Weights of a small GPT-style language model, trained from scratch on English Wikipedia.
Architecture: RMSNorm before each block, rotary positions, no biases in attention or MLP, untied embeddings, normalized queries and keys.
Each number is 500 + 40 x the weight over its row's rms, rounded and kept within 0 to 999. Layers, rows and columns count from 0. Numbers have three digits each. The size before them is the row's rms in percent of the matrix's.

# up: layer 10 MLP up, 448x160, rms 0.119, rows 77-131, columns 80-159
# down: layer 10 MLP down (transposed), 448x160, rms 0.0805, rows 77-130, columns 80-159
# gate: layer 10 MLP gate, 448x160, rms 0.114, rows 78-131, columns 80-159
up77 097:505526466437542461486556489556567548493484543490528442442552544585520525520479531491497525487510487461495472454500501462548473521465541464482508499530607492499526486444465432482434479453479514489461555523531437499552534480512536466494504563
down77 097:483525448534586499559523484432489516525494514471554490498443479495520503584474544507600464493510499544456558422485469565469430457488499462487560517515504486522512563481484512471467499529486537539522510530523466439427502447532476493525523449
gate78 098:530530515524492511536475451455503525483556514505473467455547492503464568522510416410517527474495486501531554442460467523513442527495455540515453435571584540462482534490378490566473462487533452505482548568505493541577508531497549459538522532
up78 098:454497463498468468567493560511483517543469462536449486472479466475440414442451523512486471470484456491488511511464474507507538474525499413450518521494521497446424501442565539490531532459418519491472512476615390589514495484484516556563544546
down78 095:460517466480591392555444479467553518503437452505477523532458495381525428507459452507542496466490529511513449478521472522564498474472434533502446506476579518561516513405492550510462447505471521544464501561511451491543484483509493526521538501
gate79 103:434430482466473487475517493479476533553498569490438512465471491471534498600529454574544537447448486505428507534493499514556526523493446572486525520452532488502457401481548554587448455569540431556498495478498499558525478450434500521535566478
up79 103:435443495478473457576521479520571517469536481538516452587462446510595424494537521445485523429513452535555528477473521524532536581538462586476442497467500609502504483496493528516483489499484503444565496478523480466549492516497468530514518546
down79 103:562452497596553488551564495508461512503472520529432455427583444514444448556433487471557509530521460540453507442524533505522487519470529462498457470472436544544491471437475605524546495484515531513479477517496539473478466447447482551533495507
gate80 099:471504461550534475435482474480484505531533493575454510440470454477523521479485468473539512398499551448487541468478511514563541502528506519541510566475470501498499400482472470622502480471558512563487503512565513535517497521556455565557520487
up80 099:530480528576508596428486530485519487506503495539536490527570538490469494508474474486553561483469555480560615526532460484537527405464444553489529546550396465538498536502435454503496491477483528490427559512489525498465493411510504492458532456
down80 097:588486526553533494486519516500534595545475492559477553490562543402540471591509435470511469551422478508539481516491487500542503428450458507491515557516457524561482550556492480491553477471529571563535475477475439507482517533501552538510509535
gate81 094:528511509561488534468537502488552410530564463504592431501439476480516472484506515537487465440476437495508485565467484507480508457471593453446514569505491422513506506480501508469482499476578460483480530494485389526497572499563483494561520449
up81 101:551414500572505497537490462503560500477433482522451424484447492560484521557413428424486523495504451560541497558490477560512427525438466488502495521501501458489477582507433479486515487476423553484483519537483511501542523523528498494456483574
down81 092:507489483436557456485493562536475463504579451484503504456494480552473468515487483460486554496540485485438553506593539543461557500447456481543478480466549452545507543485473520444503533486453496529569533446479465469507459461485582455451572597
gate82 102:474497458534545513483569530500509509567521478514443434616494521493495544496559543427469557528537529513526511525526537505516456492497529565480492553498506496539533542511480590585516495549513465522500519489412471436444504544452438485536539560
up82 105:503519503513471442486507469535504463463506507498478478459473476475530498522435505547439500489515522470503450489407495444518505509484557513499456471488464469530472507478477500524496483451437489489550457537486452459537545516496469529555512491
down82 101:517593543547525561546490525489573525378470551512499551434563508371462525526475495481525503460420484525478475541423488451490465492493505527462475437470481494474486465478528552461588546526491521478513422486489539498532473433469574455500457510
gate83 099:465554553504484429465472449459444523412565557545563506518520462495466540539487508496481499487472565467471526502504497477497502484516526500454478496572491519467466568532536441462517579501523536422410518460510501501567551501440515544497527518
up83 097:426561573459494561487532534495494514524459532484521533397523472443499588545554453553503475445477538408591559572523480533539486491494440539479510506474477511572500521520484456460533506433514509462500511504504479479491459457499544536562510474
down83 097:458476509390553506464501531505503489432470487533461470485496566484508463460450476482438493424546510473475460484533559504445428575551596552507479580450475546493562484476518485500482532496444481549534540486464496471428467441498474513524498517
gate84 102:474477530472498459444598488523497415494439465486505474561485466494548513475541529558466454447498444495493437526581496497522526510503523432478524515458545484465551539516505472525484515451478561592522530552500517480487525501578536519473498530
up84 100:559563498485504463474479466443492459572471549496521497518499490449536585454490532524453477544569483481470467496431543528494580511427572490468541468476524469423539535491470471465489530538510519477487473507537573493459439546565565500523520494
down84 098:442484467514493475449471495475487469470501479528514481422469518591453448503542515524482464437533523499490481523492496539476587484501489455423456495497582495587495501535505484524578494532480499587525530490442427468554518393527455522492447470
gate85 101:593512437577416508561474517478479512541459465513536510537522518573557477524489603503483492549490551533481450512382425449486517523503505449460557477490511426485541398491486517488449500514533522461526520474502514564575501508511526484434501500
up85 109:511516544506449462562524483532509522486517408519515421506425473462439484578498471499477524427502493469451523501450478482494525435507518493494505583496453521427484432533495483540524499472552469530488512470568501504419513478471515496528504451
down85 108:508480548469514493460479445537505541455533532511488536496544508567497553578521536470520487548441504501478494491324486536499414456554527458421506472507494482517538494493413539496501518492447460480407476495553544541514419448570513526462509498
gate86 100:474459523483484513491545476487488547447465542501520454402445531501510473442495498470497484504532550510534522542503436545444443467527479528531511468478500478489484447493423548526436480478518490480509535480492481478501581483533506529452468436
up86 102:478527475497392497467530448494498510486496485524429463518481484538456433422507489466588541540526452496527486434509508535417481540451435503517484514469460498484438484433475469515425533468480541471503442454524508525470507470543506537538485450
down86 101:517496484521486499456504516504488428505465541457562486485506405455451543497555536506507479514479512527445539506483508498444542526511489524490486558481497478497511484572522465576441487492511503481515477511593531451487511469486467473516412507
gate87 100:509500483484483484443477493512466472487458448514483519526490530427483499434530479474468525529491447512542530433519393514468431448470514533523452472472508535526538565491444500552478530527464416512495429554418455494442465553441455478529509528
up87 103:587425459488561556495516504476495560483510435442528438529478450491457537482514531512486500510539476475487500510522461469473527489495470520518414503465483552588456526525500511429491530464549479436512417409483551445552607505472488519437497446
down87 097:467468506467524417456511455493506515450489429583485514458453506432521574457444517497467548462517520517483595563528521551562518397497446463447503557511508446524500571537468496527492475500491533467418456486454481501481442438495497485532484505
gate88 096:476525528529483431534483480569504465481494543514467590541456451468500493499441507472520453536455504504447468550495453483551488510425513477498486495501408449543461494543458504622483532495527554555473443491554429543469491473522520529497442632
up88 102:523484512495533556465485433527491502498467507533476473537504464455448469507459515433416532508492468542492554478524446504428519498547449489488489527511517483530561517496527558464425509460487460430585493556476544507523494530454445548467527588
down88 100:495518518486479500499506538447532476499411572489516436495442548538447546432472513475487470484500502498531498511564450530548499519551468504418440549515475477553427402537496518472532465491481496506485497567455521404519569475490458562552520499
gate89 097:511557534478491594558421514482520443566458461532522516458457496440591494496464443548516564475506581460513548561560550559541493460476506522454466428435594488492499498467484503500465463498478496531549490488493488522494472494383556513486471530
up89 100:516481542510470507498541474549531522444534462524478502498493484492496520509516502563515506465416451417538479569553504515544505559501509513521537497482495502535514538528543500596416500540549590464511434519483501473453473517470449408527476505
down89 102:475504454503486497524518531488538490523496539555473456557438513463450457470477527522524500473420457497556514453469481532502522484519468536568520487536476533496497509457528481501529512481486447460601546485519481480573575515575510482462496465
gate90 099:452409452568529466488425475514496484452562581508486488518514449475449480581495532434489493485535497480523473511583437497469510399533506479453437525473502537526519534480547521500463565472546410538500509474510468539493478537508432465529504526
up90 093:531495579551473503474477470443400525511453547478550525523519597484518484416521528410504488489470478495529526475459506467496496487519508508516458492548564467508520472551529499515449590558437510464515533493540551442408495453529507562410541498
down90 094:471493481464488562559527527537535512470542461553527432483520471521520617548495522564519467472540462436552539530442504571459533526515455512461476453496526476545474484442472496486474528488466473522476455433468437464573484461481511441560507495
gate91 092:473442550529503471465474457455519499539451428472527585495487516495521510515508424501512462471467472498526564528481495496561454450440511463489549436454510435512547480523518501499476439533511525453473496458484466534432453546494489496488560524
up91 090:516489593471505540499590524427582516456548446463509454528502422526500525505415461491544511476509459455538502471452450514439458424523517569450525588450455487510530473488466487535460461535440476545492436530487488601537481517598541458505506507
down91 096:519477422489464463538484487477513507528480534511499628526529462511531444529472548442508523483478519462499489460644513501474497475497498488440543491550528468448509508490557452467524568452512518472489486549582480441544500525523452515456511452
gate92 098:479482583522527504516466577492512506442427504477519411471486482472528477458486420515475502508525526524512475435549542496502568485539471485486504483575522504439447465435446451575474567523523588560487549511510462457480471533537519477547413520
up92 096:506514465476534563493498515498450626519504528562482485484491499484529467425531544516487486504530565520491546486565493463522505410545434512485464582547508546511436504502520522528496470524539555611543504577448483447498491483515545499519454556
down92 094:490474469429486482499528485491516523450524418446447483436553531723490498521437512493475530493460462504454553487505450501447513534519483542425433506508522417539454502459507543539474542501460452495464503474448524479468451488505530483462528512
gate93 107:535479514472425487436417547533539489517476526478525440502443488458499515506485523437466418443505521584579506549487489564437487497508460468511468479536512493520459485562448518535498550571512470531566511542478558532510513535571462548519481520
up93 102:493543542469516486481490506454558440472528426463427478427586502506519536488534548563525467470493511547403480477451528487516581536505406517479522518482535540574453450505520504507505562453563509526480465459502473407514555522476490571477532566
down93 104:462458458489499507536529515507552466465465454519437560489520461475460468601481415474483438513491483521555542452564477446513499529514448480491432501474531489545463537482524558483468508508537496502459547461574424515501518449519475458545562468
gate94 108:428498528508519502552502505547600545507509445497430514529541423459592521433506526510552523519462513458464508594508513500562568517528510534497551547511582464497495434519518497514496495518464475492474532448454478532477426481601521460531451485
up94 107:472537499557482531496498453526503473444472441527567452445504459497440488464416546532457483506560534485562530575562529503519523535484480465495540490493492530523551442485519550492538510481505545477517468429561540439551459480467434498510481530
down94 106:533478503535478555508469536502477429555557509475577584415561605558490490552461512568534491523525602500504536491459437527507473589558463457516505460498413613454478528505529531539554469514428494487490525563507485463488490567469508498441470525
gate95 091:553475455576506472561494520457490420493573493487491446500494457530486505621523483503461497480493523533502508477536573519502555505538496483558497556491512490494509592498494530516517454510510480485452551533565521551546513507464500530478495462
up95 096:440533499525548544514549425508513482514513531520470495511519452499524516489525487503482479515476483562529492524401496497472452487470569584544528490515544562537507504513513534518536507543615461552459493439573437548513516559447490595483525459
down95 098:462493396482476506479407601470562493538517540527528509505518483445422487470402533595452519482470521540459499482434492471487429469543452484455435541503477399484530522482470500477509515445473549538473502555489546477497470500552478472564558552
gate96 100:485537464481426513535508542491464442485531500479586493557495450506555574484484553497563554526528476418466501536518480502486479463529459545515484417554521502485483482446509458426487486523455515556553490501441453492497572502474498529534477434
up96 107:479515515543454473493531481528564480445541430508456567501552470456449575484455459483520535504540453505562460494478537552467556496551488529477467538473553497476452432508467456539486509409483456517445420484522454465475522538524480544412586437
down96 107:523503558521447573491563525546468466488481482456568418562507443528479509574442509573508491432462444525406441510520500575486504512526429457474484488504498485436490434528444539502470506537459491459535491449499502414548554531478464502457460474
gate97 104:479565526480550492495449444516506520483498513569477460515507494464471482506459543473518496419541532572545514546453431566458544503497489596450507479619463470630563479515488594527498449507507538493481488524565576537436488503496489445544464436
up97 105:571476476499498474492411479477467532457488530518531493449530478531535491501484413434606459443481494442500454502405490520524480535504484493450500442499594493513445550515533559503498517510510456433521445533455536552499468508513461551540588532
down97 100:450492468489540548502514509461454502511498543509489494547500527529487451463463529445473546559486538530504525566420491533514470534566490532516494464586487590488475557540486465448528566425444521521452484579522473517443506520448505508447506505
gate98 102:473511516509525430469474571495512469473508462516498507524544511368518542483503494472433482507539509513532489492513510453507493540498519425488517404594481488532493483447531494499587425509533512439437450508490522505577458487430516542523552535
up98 101:544474454515496393486459568464513429535635473553460500484437503444521485520474488463545485566488503458481464440471558554502506522470393492494450550460465554460566478501468491484591521553499506456494487460492483444501506434539441484546483461
down98 099:515531529555530455583570500486485479518509389598501532500504548451515469515518533523498515491545496532479504544493446476558484489484501553539461471479470548503494501424473499517534450598586489505469516525458426487506560514562482519526417465
gate99 098:487471446525450465500389576504537563501509470502431495460459473520502443472464515543585456486497558562490510454500482479577509522553489447481596438493558521500533509537474504499517451508457470441535557542507484528566498506499511540492486472
up99 102:493535513456481416472484441566463452488492474484469488510534464429486391474537589516460528419566505450530547541477439544440486474502496518521540520408491499519477503572480566562521474452485577505483495454493507488531464518523549502491518431
down99 099:485420506513507418499473482480542568512539587606538435495551471517533559436496495521513462451486493552477481535457470469517531494472468430497539504508525503541454455508421504497509442486511467579498512477449575452548514565531531466525429444
gate100 107:426518497425458483477586481488488448426502504486503433505455549512479518532557496546513535469396481515492458494533567465471483462480505526474490539469511527523475437468510483451546497533534491446488507481478450511559517554497436443432487539
up100 105:508537516505527479528454509442493502468519500492448472449531525442574480521568564516511457454525456540448508434607498481435471539547463548525506462512528480463415515508518515556514488595470581496526490505518512505519541529520556600534472507
down100 103:557533550446487500481477497510456577532419471524481496434460482411541498513501537542460515514482509498503518481499559490510520547493461472541538505469473511577546429453527516480478572478552505495495607538519460495576507429482475483470501549
gate101 100:485474497550529485398482489502535577427495461461508522402510473408545458475448490585504495507524578482516568462522450478554459423534529453565528444534537539505548505469513444529460460482506508471528504501518505543485471548528511450467579518
up101 100:520535553516521480537532483481466461458432436468483578554498506484493455558576477462415444480440474451526542561484470471481566497478511481497447493528527432503418473573470505474488535419503481489623479489440456467459445517509537504488493447
down101 106:542524516587478528508459500502473534463491471476490477549580489478500436530468442477508505494545545605498457523518460510496538451505455477472482512568426552495483481490440517507506494487485493466504562552504510521493508516439473424481563531
gate102 099:442469447506527474517518482453526524445459531532480464452486439516530511529505566474523509526507504532544461529519488514499487488492463477499502434573490557395494493474507535531546461563571470479550519492459450518492471482558483451567556531
up102 100:439471444526445554522519516472492530579523543493524344449568494523483547480538585510563526496549462486526488433525573485513492524504461472512512473513499473456509466529515603467518400464530521518482535522423414511487461497581552523519547458
down102 098:419475473482528581497503493569488518533528485536514457481530558555535559532457427512523471604530434468505455533534505494496454561398534528511556500478539494565507501455530527439478532524511431543486485556467500431469494513553514532492506492
gate103 091:523418507547533512499436489485507459500469495453541541446570524512509443575495571513521508561477431573539496529462545482497594524551487477446466511518491520471514524523512437531478476453501549550491482518551443553505476569498516462482499479
up103 095:417496467496502414527525546550542465477519532486539515501479502431426595540505477461522488502442502564541526611466477469460436537530533478528423479485513524493500521472484469509475510450441469477505531452496550535476467494493432510506440553
down103 095:502483502497486570456511465472507532533473462510491592460617565474555507500491510456449458548503537469442522504527513531504497549465420560479500527475536523431470527473463559575553476514561560476464479539516469511473509461428470553564538490
gate104 092:444504486502503441474502434489477496457488576515502482514482521546568560483559519547430448526523451503578454467537476559496508456590523540502501435518502495497520585437503559476568521488583576509548491420472521480534566460469514516544449471
up104 105:391437471495461493514453446522505474432601477507485496489529495585517533540510464534438463492521494579551507478499531516504496423481459474481526416522473501513499597462521456526510565478519507472569498488530485451490520500519494494520482579
down104 108:445455521494529481524485488532431461428488555488461539493540459531483544531534448549453441492492491477552492474454492505449551559544514558499555446543485526474517491519441478453482501429532553543512507466537495493596433548541496485490475606
gate105 096:589455493481530496519488475510436493510421484583494516543487427479517474535492518415435474466413501488463479532561513515457505471496472492420503485507440558443528482478502493482514466514462513515583528456517528474499564516554481454547482451
up105 092:411550547485559479446540531470480497488453523524575502481518470549498523453477442590547488490527500457530445495500502474506560408515491484555492508476511425394499483500516460544526483496505527472540541513553454545529506522596488469427532483
down105 097:551424548506464464434500462522534591438520479486559559488574542419515453482484474586559562507512526455545557525493519516504559494558514536493529504504541530542521523449413548592470503583482521454524536531497450523459476541500516504529549481
gate106 101:442443522495497479556469454547474458448503472504505542472418611476506480470552555471511477510563446476491484570506519543509563483511433525471484459510500480565499477514600567540466509435626490547476506537458495469513491501522491489536467520
up106 105:542498461508529525476455496570483500560504511479469606573465472468511473504503444495573533484492475481493460535536462482473460509519540511505498490495509535498441509397501511540475569581493501440533512476543496446548539495503515407482479496
down106 104:454546551441419502569530519571525570441529521504496470537468520524461503530470518474541554492485591442432497576438496513540501543519384546508502457560455489526486507548514458532507469498618466511565578552601511485483500498498466505552454471
gate107 104:599499511601433493475547442486521471500496489478522519463505473453465420498503470478435469460560473492490515493531464566528507479471412493483499529518440490532504520502513500510484544495492471487536465463477461486500486595510489499540518544
up107 103:486464450467398448549494554536532482527503494406511506427569489453493489520494418497501455497473498509513540501456453517496476487434512494508540511480496486532493449550536551531435510538515509492465544519518494510484492553496497506524567491
down107 100:516502500529516548474517480466477490536465543560581508423602500565516460469486494472512497489559412525517615458441462479485486474484457517562477507532470478526454546477521449539436512505475513521496537455549517434515532540557511557490458487
gate108 099:465505484511468499413497481470566478489443510509511522422510459444506513458456571521554507482401530576556462523516509488618511537523506463580534480556581497573454484490482514531506499625490465506443510437494425577558412471562465532506527538
up108 100:489499477476469437457495485503525606581524530556467521542464511454462541522466468500505478463507464550566531489472535453497525483537527463524463499559485435491458481515428498550461463591518488493512552533488481539458504529474494553589518459
down108 098:490476487467495455454526442465488499486439434426544456466507505571501457449491459488462517399434502490489500480499532507498540582471583487547507500481520516485446486439509500536525566480505478455504492385521451485486440571512507481500466497
gate109 098:458451418495440476493468427522496534454531528529494509500498488441571489513507481539576427484546497505482508506594494533500509532474516546536538486480450545468458454486476491501490516464475447480526477500437495504507478503439452586517572435
up109 101:488570407503558529524545512600401477603530466454484520529516537501527524527509479413503486508458446524540516472479553476505519552440539523534481521486549502480508522550512531454419488455528516440502563495451514492544559460501510512480460435
down109 099:521529518485483565427515435486485475488550495453511556528495495581445489471548523487557513463504573479466444524566521509465494507527512527482518481433528476458479453473481454494524514537463531568401536516428476566489454532472473480512514507
gate110 096:572432543477508447481459533436524520553500508474496506525517553557496510529496561540501509528553565474414470522497453534513521536488478554518480514518488439468540537502416506502488559510476502510502560473433493556513560481437549492523519503
up110 109:531544502499453521463472517454491527542467455562442572524476419524510504554434555540494448598426561471396443417493542530453504525537459537425483500433503495473492546515502455502506509518485474625482539500486550511540481499516494511492498519
down110 107:498458441462500477531489526476525506480531515509495522457465506533479465480492479517512517507496561509505591548528444551500449467525467496482452448470535484478492474574473467497550549489496498578497516555529479435514479528494518527412445477
gate111 099:517476569504482560501491508480481447497542512445477476528621530459484446494505532488467529453534514569483471522431478558540474473437470492492494491520549469475509514495505503515472509536481483450461540583538484473471513544510500523417449519
up111 096:514510550481584455501517450541510458483508556538471458508496548516472512488516498514550496496509499471492508530511497438517546501505474498530557513517544520517484494529573516461459500494498462492521371534620586511543558471602494449464563460
down111 106:512483474488551445518478504445565426488541467414473456535468433308508485484485469439526493487452488484502540429453480525452568495576510542514502534469502524508521508548450499471487587500449505502609488464488523481446490615466511552465568485
gate112 095:496480452488435595489467520436589528528527544503548494511528557470542463492549446515439540494513567538471547580489507531409532474497499460502556443510465498558474545479500584545551490488491476447518499430467520442450451522533470485536505505
up112 093:484522475482569483485490543464458482493457494512570541453500444553475491490528518539549479466477473434531490423532379465530443490479425496559426557422498458447562511471436507523543540497491530454492535479513503546555505504417453529500557558
down112 095:537521517504583471435545460592476511508528549463494527515467495428468516479417485520476501438504553471504577484489475429527570591467490495543491525465526458507464510479472494442569484493541516489529474528491460555583486442481475525535527516
gate113 096:570491507520477478493509563479425526467419518501471489513475493469500504532482529529467551457533497526469540432471448513548519476542563566525535502490449537453448483465478488445505413548515542457565445479478547480535416601518469477442504470
up113 093:565573441508537523501481452550525475491512468545497493493521552440465510550575522487450412507495500508540491505448493460468491539520537495505561527496489479486498511459426551471481519511508563510567528538500522533428458472447457502536491444
down113 095:434455517427477456454541544481454484451489465517528530441479571581529461460443436494569568522541492491553543560426509555467515444424479471517583427520534461449512432560548491519582469459552456496506451556464557461424516470515493505511477475
gate114 106:506533529526514494502501497533431460508434499525516469546465483525414501468506468524472454518525495582539507457542517467479530459479469564484547524502487479555503482545480509481468481490446394423480513480463532557477390506631529469472529488
up114 107:570490532521499457528484497483549517450542529472524483548550494456521527496467505450536475531519533531561570553509522465466499475471539533477551558477477503481546484546435535504442548506553540621552479442555507483551482487528528542514496526
down114 105:521478554484570478491511487404424484495485521550478568585495505457489466515461488581472539480544500502477532447426493445507540454510548495502546546495511582497495464442470452561411501544475572577461481498529483452393540558480451451506532451
gate115 102:447487502539503465559452424453476538500493466540483460492466563498509495554510535499449516484467442513436507564558475511506452458487542575587468476530509474542515517562542511462517448482554485471475524469490495583489445486551531490481508550
up115 098:502499493441512464472455519534545467542582472554479531578518517534471475441537460489463457475429481499468489493572555468509520516565525509461551538545458502521436532456450583473520490491480484496548491492459473530526472509487462522448387522
down115 100:547493524513568483491592484477534559521561491554481541566528458522520456458507485473486552538462470480525552494432487486533486506457491466442509468465437477494537516518505490507473496533522458580591520453496480527442490522542500577402501499
gate116 103:501464546490517437498478511535555466508501545477456489469464529461475523490535500545511488534531524451518506480448500430495454495488528471423465479590380495510615496532484529540556584597437474527465429563536620510493485470488490511491529510
up116 102:529474487523495570467491490451528549482472491509467558511509512480510504504543479531484464549496459448534509404458509585464520501604548488463449583504472468516556484499475450509508515517520563436504424503487484486448509602531449533507478475
down116 098:483529484480517561515453549447500445471493436482534456452509508392469449477489488471463462513502538534520434455549476526497622486489538479521409482443509428522522502453530461492493489413506502551463504503494473479556506536533543497472456545
gate117 096:371479526485458504429516553506508498475421501502475566418508447419500518520539506489505521459482523524531581479513537487531493451489473565567543544586480538488533461447515547586550513538519513480469538499502485511507486532480469487536525476
up117 102:591538515533458469509520483474503534464543498509522455517580463417453460514523447489546525533521530470540515542531482523479580555454533524491474546575528534488494534494553437454442531555519533479542520500531500489529510491511473486588514514
down117 099:476461492522563409460556544470481539455494497480500477515506546511431458503505486564546557538559489478498556547506480496511469444540510481577575474513555489455568518481531476520432455519472474482516511489546597588572494545469523448544569444
gate118 104:522518520500510558497500475525460511467484532495466442516579559537440540527542502466508451450497544507514469531603472509557495482476494500449469448478471421507488506549469454533519525503517440521554521550407511493492518446488455494544495490
up118 103:481573522516526511449510463430533518510505509546564519497580444477545477535421523562494451547503487474463479506523523473532504518540519416575496484475447534490568491425506480477455498511460515530535515505451498505489550482545507526401457502
down118 101:464463554420386517460538485476461481499485490522500531532498483505458492480543476454519533483476500499539511527544467578503530511479469494427541535383495550490546499566483529447484491447523442411529472465520547539533450502575492518518524466
gate119 103:486472448554450536488498557502492469483451561553506423541472546476498533538464435498460493541547490534512494429473512549501545497495491573476474532520561590487537473510558497469461465548532467541448488529560469516534580529551469459460501543
up119 096:510490483524494503509429469415511513513483461453501488418506419516505522530491538472547552528468450431516495494511493496535541463505547529435473460526514430458511571544423533445460539457490461503495525450435470457504431430491496519410545485
down119 094:443494527421536521432441471480490508518548460384485453504435524467494494516483471535505492491498521535551506481483428559489464545552541498470534476531487562480538465471419535492538523468576493422476557506470498493471470505510455553504558532
gate120 102:483489481527561483466431449483545422498549450524495478470516516456500461454502542556524565532427492499495563455501416447449461422575504463594449543591507507464547522548527503519506506524512468561420449543521469493504504517485483450471456518
up120 101:452498496551437471542453469492510503494573514507513463473482457495520509482537480480503447536538579510496554429476519497493534498437424451528458498478495450432498502481504465437557499418490471546498489414460487550477516470521480477515566551
down120 099:556526532470503531457530502508549487425454462503461507445471474523429539518522483517479446478489521500585546548506486513444454574421480479555491536473517525445531516452483533538485494501424545476456461461521452584507522445499498494578496488
gate121 104:554489500495519445479471587420543555441517519513478505497497493545470537530496477537500480524537560469535527461511449492503491495535531515482491508508529598533523418458428504429473496527505490519537540526499499598544449462511423501503568476
up121 105:485521498478494539417488534498501513437538508510583558479468549451475539468448459528519516444486534482479528498500532503528478499399519426522491477438452481482543556507412532485666460512518542477470478483529554452459540543440508487575504506
down121 107:465445425462526447489532458478482488531430531524424520483538435523517501484441550487482449499536556460528444476472592543531507493469539503509521520476520491482439479426448511535482485442464428494533508516511495556499521583530476450554513484
gate122 097:460538493496514437445452533502531491497559423537486464453560474508514496466496443472499566497506483530520496583516519514566457545498440501488515498496488521533505524495440451465497505440375511446476485453497537469491501569491517496513466520
up122 095:498507545500493574534514410524524531538527484439519519572504489588530470453488518547523461464504493465469508434483523442491496405597513506442512487583485480498522478459537415447496444523539478513558509448450528486513531489502461462514494437
down122 092:529549491487532544533481567526518559445410555450517566463566500484405529423525483482462548541527532517515471488582450481508505529586489482467441512493490471500489467490520554516462503479534537515443494537503503503583477574528488493501523480
gate123 097:496480486462538546512420505529473514496493421622500521530488468546525475495560414470463464484474494576478582534496518481488494535556489411537538434463459496589482501502533516506488545483521558448581532385558405448538509548524455466547504452
up123 095:499514562497527506418477547470485550546541510581559504461448541470494475480486531464486381517433543456486488474402515581465473570446488537483534442487428515505503497436515482505497520529425463469498548539479506528538479500445453530430502557
down123 097:418606480497511485508511438487613527555551495461496540498527523522547521472469524473508515422510478504554533506500504443588467499482533495536481527490508507549552470523504494574531600441586549536454502476506411456465502516546516587602501533
gate124 099:444556497526467518463512514422479497551505536530461506484478517523582541496459492498456478564497531537492504526532436452530519495523485497517442514521563511435521519466492570464506605496561558496575515466496452614506448491493569542521530511
up124 105:458467462479523479523503495519470505467465460585478506523529461442482475570480518556502452512492477471530498499537516512460524534404495518520527479523529511497519485455465482619518478491513483493537463514584502534541496481489501475555579528
down124 104:514463483518482479429458508505548553481529481525484483537517475621540527503514445536517473473505420508525390494410565448429515431428551484516634519505514455507532403474460484523539512542456528498520468497509477454472513434443496487504499569
gate125 098:510544496495446480537548515527520534495470509528511499496562569519478508489492459534495502516456490472520473488504486517511439525487545580463533474485445501461513491616541487514461535441474561514528514529530522535464530523511483465557537422
up125 095:465528502499465573436437507525508425451510558490505576457566461494568487489577571460557465552526461504497458536514574444563534498489469428491492476452466490477468413491483554528534506543547509489521476553576534595527446507503459532476509459
down125 094:555476448533473519475506457500498506492540591489491524576433525424539447533481466499512555507485518490486466516557461505516528474421514504469521512540458572529435536553447449523587520471525586578475475495545440476462567468496574476545503449
gate126 100:518476456533497454511454495450524491469484516475531476517502527410405485541461455490505442505522469567494522495542532483508418543525475583487550506574492437507492482519495581485404517461607471506498491477436561486549472474564528536518546548
up126 097:499498513460511486463443566510471543581544475522484520555544519555465489517473551471531461536496518480574552440464560513457529442552521513477553558545476470461487439477424513438529507508530505497427497529516525474517540536515496624486451583
down126 098:484521489521488445504517462539451510543422446509461476467409507499460525478464458555537537387539506514543462556452444483485375495462477502468459497563547488446530515465561462493483544491489515508511529506460500515538468536487466503499502495
gate127 102:405410483470544505507477562517566513562502480481464459501512545476439502516498495412503464521466507550537451468518501502523483587522525482589512500494571493455464465473477503470507505519530550514504575475466518604546556539452520518527499520
up127 101:504521474616527526527545426547491503490448561519563518566482493579499554554404519529512533500555460464578478494495494504471518479496496465453480493538472457505599524547497517484488471500512523512534486590464524502544572510464474508530415485
down127 100:498499557550503555549508564453500534496443589462517493470535496445504513472632602529418444486475516507434555534488520528508503505541571519512527512451535506512510491593501494514456483507484489559520493532491399511490421540488464492470492485
gate128 101:430540493581492400469502477536483533582497473498566452428545500480457506514550550494490493528549530511506507515530481492506568472481492498478558498535516541547461470455518511552484530446554509446499486496480526525541523583516496488454513527
up128 104:517478565498479474507517521475501510529509454537454503519478510560514531500481551512504464500478574500476476519406492487560508426524496500556454469463493544436572537600549499492527476570482455532513500469486480554586527461480501491475506515
down128 101:559513481475473526531498395555513461570418517499475457476552508572542533449508543437514513488488530532510439531458533462474475454530574542473491423495491438412424543493510507490553465469491421385471500461458533509505512422483531562474495474
gate129 104:562512544479612485505497502503515523478525533522583538564467593417439510504500456493469481470546508493488537485563485487448449469550507518512501495513511550519540492427408495473482521453568482564482464518506488501474494528511498508512416471
up129 098:479558533489512464556506540498559519449436523532458488531434517455515492499531512471539486528566441486432455480527491499562490535516594531517406567503487498567462568455485535523451509447505534495526570512459530611512501498440497526514521493
down129 099:478536468562524495513445519506481516526523598545485431466549483532467488498478544530477567411498550520494539465547488518545433546478550457560465521556474473419479475475546453546523447466486471547499538533522539480530495489417441546523518550
gate130 097:568526477442460494513450460487462454585440480579476562517534511433423527497516473475508487450499484536540507526521470498480510467523437455500514483503514538515558535547584510494498453504530514489455487436576480512504479538583423512497480528
up130 099:566534533488430519500517436568451439458482489545511564490473504421510459468498442500393525510507499511471451514534507497537461460509524433540531532507491463556507492474506525508519540548459581456536373459440478564472521491507387444506439523
down130 097:558493493511497523498472537492555507507457460518486547535471560530463452507520530588452553517473462469458527511510451499488520554441601457529493532499498487567464503537484544537499589465481533421551514485495558478491415494487441518415472487
gate131 096:528435461498483467516574530504509517429558505528487523549485490503494541564446469523477493486532507495464449505487462512468445475484494449509458493492459491518483499507444529461530400501509427452559510476507450474526566458487507463512515464
up131 102:434548465493583472494568525476512503482509559465496481464505531471508381506558510475452504527470476511451468526522517408470477548470512523528490560455497473518498448474468543489518453488547506509554590427543462476562599529530524512545635473